Part of a small language model's weights.
Architecture: LayerNorm before each block, rotary positions, no biases in attention or MLP, untied embeddings.
Each number is 500 + 40 x the weight over its row's rms, rounded and kept within 0 to 999. Layers, rows and columns count from 0. Numbers have three digits each. The size before them is the row's rms in percent of the matrix's.

# layer 11 MLP gate, 640x320, rms 0.0927, rows 595-639, columns 0-79
108:481539506470432505449579483468433468566486540437498387512463559528485516533419530538500477452520486497460486497477467474475569499498497563480512548486457407551518482526487490518416549436529487534535512544408500436543534431464430588526497455
106:467493506498533522501527537482516480529373512450574454566556519524483479507547434517453538518488481478545508417589515493432512515501503474457529472444503438510526502448537531456453551481549492493483435515495540504457481520513433555511434419
095:496474499542416423448584511460520398510494517464486531452538454512469476575560514467467431463520486544511540526508546454489540514459433488461469463456509473514464492561467529463543483506496468563547478475468492448523488516492533479462499497
105:511519424462489491490470535415560512511518488534522553488493572478497508456435528479422560458457564520528451495545616450452479499451465564479492467482503531465491436494426473543476430501410502493482501445510469486523498446474494612568575509
101:471453473524420510458530560505530477490522531447527449515516487506524482493573547511503503484422510535460454464532463572611475470478500479548516452421538454503502480489496543437561522554496532483500490543516470462521460535517545460524615476
101:566460464467509558523465474463512476489497488573537550547444538465480522500458483550545496466526535477506496548506527483462437536442496547486499462550477491567483546475468476475517578464559486566540492460471596541492532482454528576501484458
100:477537467522561543498519525483501485489503454459508457468501495428528462477536558483502540494526505559507572627570439511559555509554535487475466553463438460559533439513478523407465463613444527445500475503525505485526513542494623574468505470
093:539448479498496440500477478498534412518439455498481487454538473465476470552483533519542460467413546430551448560493540491520488466481559496510491507504520558537483528525512517506499515476445472512456568502434534515459534487427489459467536484
103:492503490489497560521456506450473555475505487473590526528495543568446480503545530577517465482528504488495499516543541610459491479456422531482534502516503521471537539530509477467470525508559456548506518509453477536417403488549501492473514520
083:562514473487556434535582499490528575450498513495594436509517533473477514512499464580434545461439458461535506488490442525448509486551482543471511526499583465536558496566484510528397490512576521503432530501537568516496464469478506523474477509
108:492539525439567435533440464459474428581545430501509533440452477551510522495524557532493509512515454488518489472526533511478542510499520514468498479464528546522548507558508479521462456511471447495440447478445502489572499491569438556454484504
086:472501486559464420529503526427404431575522486522442452531479466510571507467531479529464523462583500508462476546464475544471495497542551427495524480445508459505501556487517446488401450520506501517433517527498474499535493511504522505451485523
094:505456528488594454547491542500435486477483490487519426523509466469469440477423570451533503493506443500456437545482519499576480502514537544452467477487453457442524509532559548433459525447487504523463505419514481533513503437486498539503476560
098:542477465492496523446520532513486478557452542549553518541451539410521503506471532497457428500444480530486467524498457555474502470516514501489554570485465438478489553487528469521434482441487483425478501439524494454573469488496566578505534515
090:524512498505538496561539508537481453510504479536509502481454515490456548491447523392483514433520495513490522459563531492531496462496465503551435525489479502505494525525502477553477469551545538523522407498445446603533451471488570548485517485
093:476512453490499530441534512460458530480491532467504416481516589506502477505445479481468562543545424465480551562485573517480481512550444421445527457497516479460476521440462530478450522493538506545503479501519461478461489509557527526506481496
093:530523490526460569551408512496413527574555490492540541496443466529466470511471495475449542420467498468534484490504507534530517559488486470500487510427462483412492558550458525522467551419464487591488467491495525473515596470536475508516475534
100:418453468457503503493436549494526499534421526508498475458535502484514472474502440531553536462523472509507501612474530506470502546512507378558502518492406470478506505448507537493469470538502509437549494492469553452522458545501508474531503524
108:455574467504461530492508457501568543458555506525483445465571544564564463505529509463397521460537510479486472441487539552520509474501505488508505481480597456464478554537473537524430500524492442520530481481520549459482558481531536492417565484
104:496510407579520488470454529473503486551460489541515550528580450591528540489467523482524460442490465533591455458571503574429472517496566435479464448507573432493521512563549494488538477523509570464462494508592500407589545419412517519506495504
098:448562366521540510464473507502516433478506559580514469513502483463508468478513513436448551508526498521545481562520556455519436547522528439382490501498472450454589468513505515549517548489479536489436462484496486478515509473531489539456549535
096:450443431461510526431491556546471538478419414541538528533547447542441448537475484499411493482508481546498460467501480488414528545493528450490465508476490458425584577419499521420483451487560504520499529492465523529556432512438462425540522508
109:497540533496385538468513508506514508475475493455555537510503457458437470493442441465439479493471487520479507467472482491500499493555525502481479436442528537494543583538459451467538510486478518459491603470512518547544464557548472537481580464
099:443456533512488492515555490490488526527508481467508464556477496478466459543552491462599530438382514544485555489486548504504559494500435464508477560487466518542467536512463436471473461552457453475546535531508536542530566476486469545478528547
104:553507488510531549505509543546473526459468492419454572565568486476519552483453552520498461460417513520462557515578567528517554512556535473432471443445566521502514428531514546562495492469421532467459511510464502457512434483476469507497516426
100:471451484525524567515537484454453485556511512469566483477511546447499496567498524505522538508443508549518486538502492460526481530422446526558516479540442530494487502550455529493571432533480464496503426460566558533471494547504465511500477489
101:528531558536505528560508449561464502505510472582486463437517541491462493485520502543465493507477528541434449468577427502467574463443544508477487537497582502530474523511478485471464539474497473463509545471490492515498561489529517497492502554
109:513516499441538446505481539516519456493490504471566485513539420439563518509476528456511500466502521455500512495483549547484492475517558501563521452497478460546506530518499445535426576501591480418424460472433474493488490510510529456516510495
103:548446479470508547494448552437483521482542462517518449416462497441470549513445514487475525519540429530512523532464578434485451508542459463491476473534525488438521478526479536514517540510404547494429505462531468465474505522449453578517480489
096:535541471460507534489491454505464488500511609589524504553523521478533536456489475516491537462489463464505496510488532474453508468467542479547413521474484496498495479451464549532377441478508527444538561482385468493543452464522524573517548449
103:527484528474500473442488520418508490436462532521552469540559462504459526593557513563561497493549518508540479545454541510453510542433494530482428532532473517438493457478566507501427593474505502483471447439505527474536516452522507515546444518
101:475489504540556519435480547498559455512544456430551462471475469567413548505498501541510496508522437456458519478483568538535572484463480496522480534511569451457563450515466477485503510476514541515471551577551491502460436491466585531456549523
103:556531501491479554501466431492478495461502508473517535497503551475461423525452511498489476476500412564456443486467533498564442473462494530500486438538436494464480444528492509477487474423472439492591436493525535415498494433507475534569514511
105:560521501488531547501500514517498540462476533440499425449445539392468415498531509492590530535454469509462545478465453532530510473545544487487473522475535470515557534438550555475473495515455513617470547499430511550498509511586478592455417471
101:547451467438516430485504516486538577425490533565554543508516489461503496495522530480505493500541484525491517544493489486464524523563513555494462505519467536434456522501549514489446568467530388533493444531494500535425561548521503548534466565
103:461533521498440423472561460587533434480531541527447521486508497515552492515523528416459585506513514544490468475562509481436536430490422514524530496446515516526547529515498493468544549546513473531536510473464469557440535498507506506479605540
099:517553509491524551538501537556499491510500517494511536543517465493481510523498465489471512454495446473466414501481535500548476545479493475553489521485501470487512582464502500426532563483532511548581520572502497477529506430425523515504512549
105:462517483494563413445512459548602491495503542498487455504522442439512481625498437515467494537569499478551407502522466510442513496504589550464470515498422545501457477449525464491467517519567482466493487461515507535442473425418510520561535514
096:475497452472522452501539518549498529496564542514509548473458496500530562569469572457453516509467541437517523496430500519478507524532496503472488503531467465448468540515526522471446517589429505468451476522431548534498511467459509512489478530
101:528434533476553504524517517467596469478471467480519506536582431489571466468469527526523498536581464493468473475456431527489508562465507438520543490444478504530504511541471534458545477559511504425575466479538473547496507483546465454517532533
102:569526567472491475524509484490458504513450549442507496442518514504521471487477541481403468477485503566480459490519533514541532532554546500459493521488494513516571479571549430501447495468527507507461538513516537487502523434510507430500500443
104:509544429495553557553484479456546523512408502437493491554515460456521482489444547539498521444516484484439466562409508482522451464508549414500516483480477536560520558490503479561494513560538564592505502476483485516560421489426512562502504523
108:489534481474555532437521506493519458451510492474461524520567488541528445509534472538523443527513505493439509463533468448442509503501545469537548532507471504509511469503514530556492556495494458501470487576510533528485495625541492503444465503
101:606450518502513449458470524490459507448410595463522464474517503504588480526498514427538520473519478597553612493475488522469506564476481539541486537478440485541467519495498529549428500505490554443455464470494459503498523458475457586526453521
102:467466475574465459555491468472514470515530512523517461497548492470525484444527386457403495434571461469515486494537443414471540424522488614477566503471549459560480531517437559475487546474517554473510509430393509479509517508420473588532598534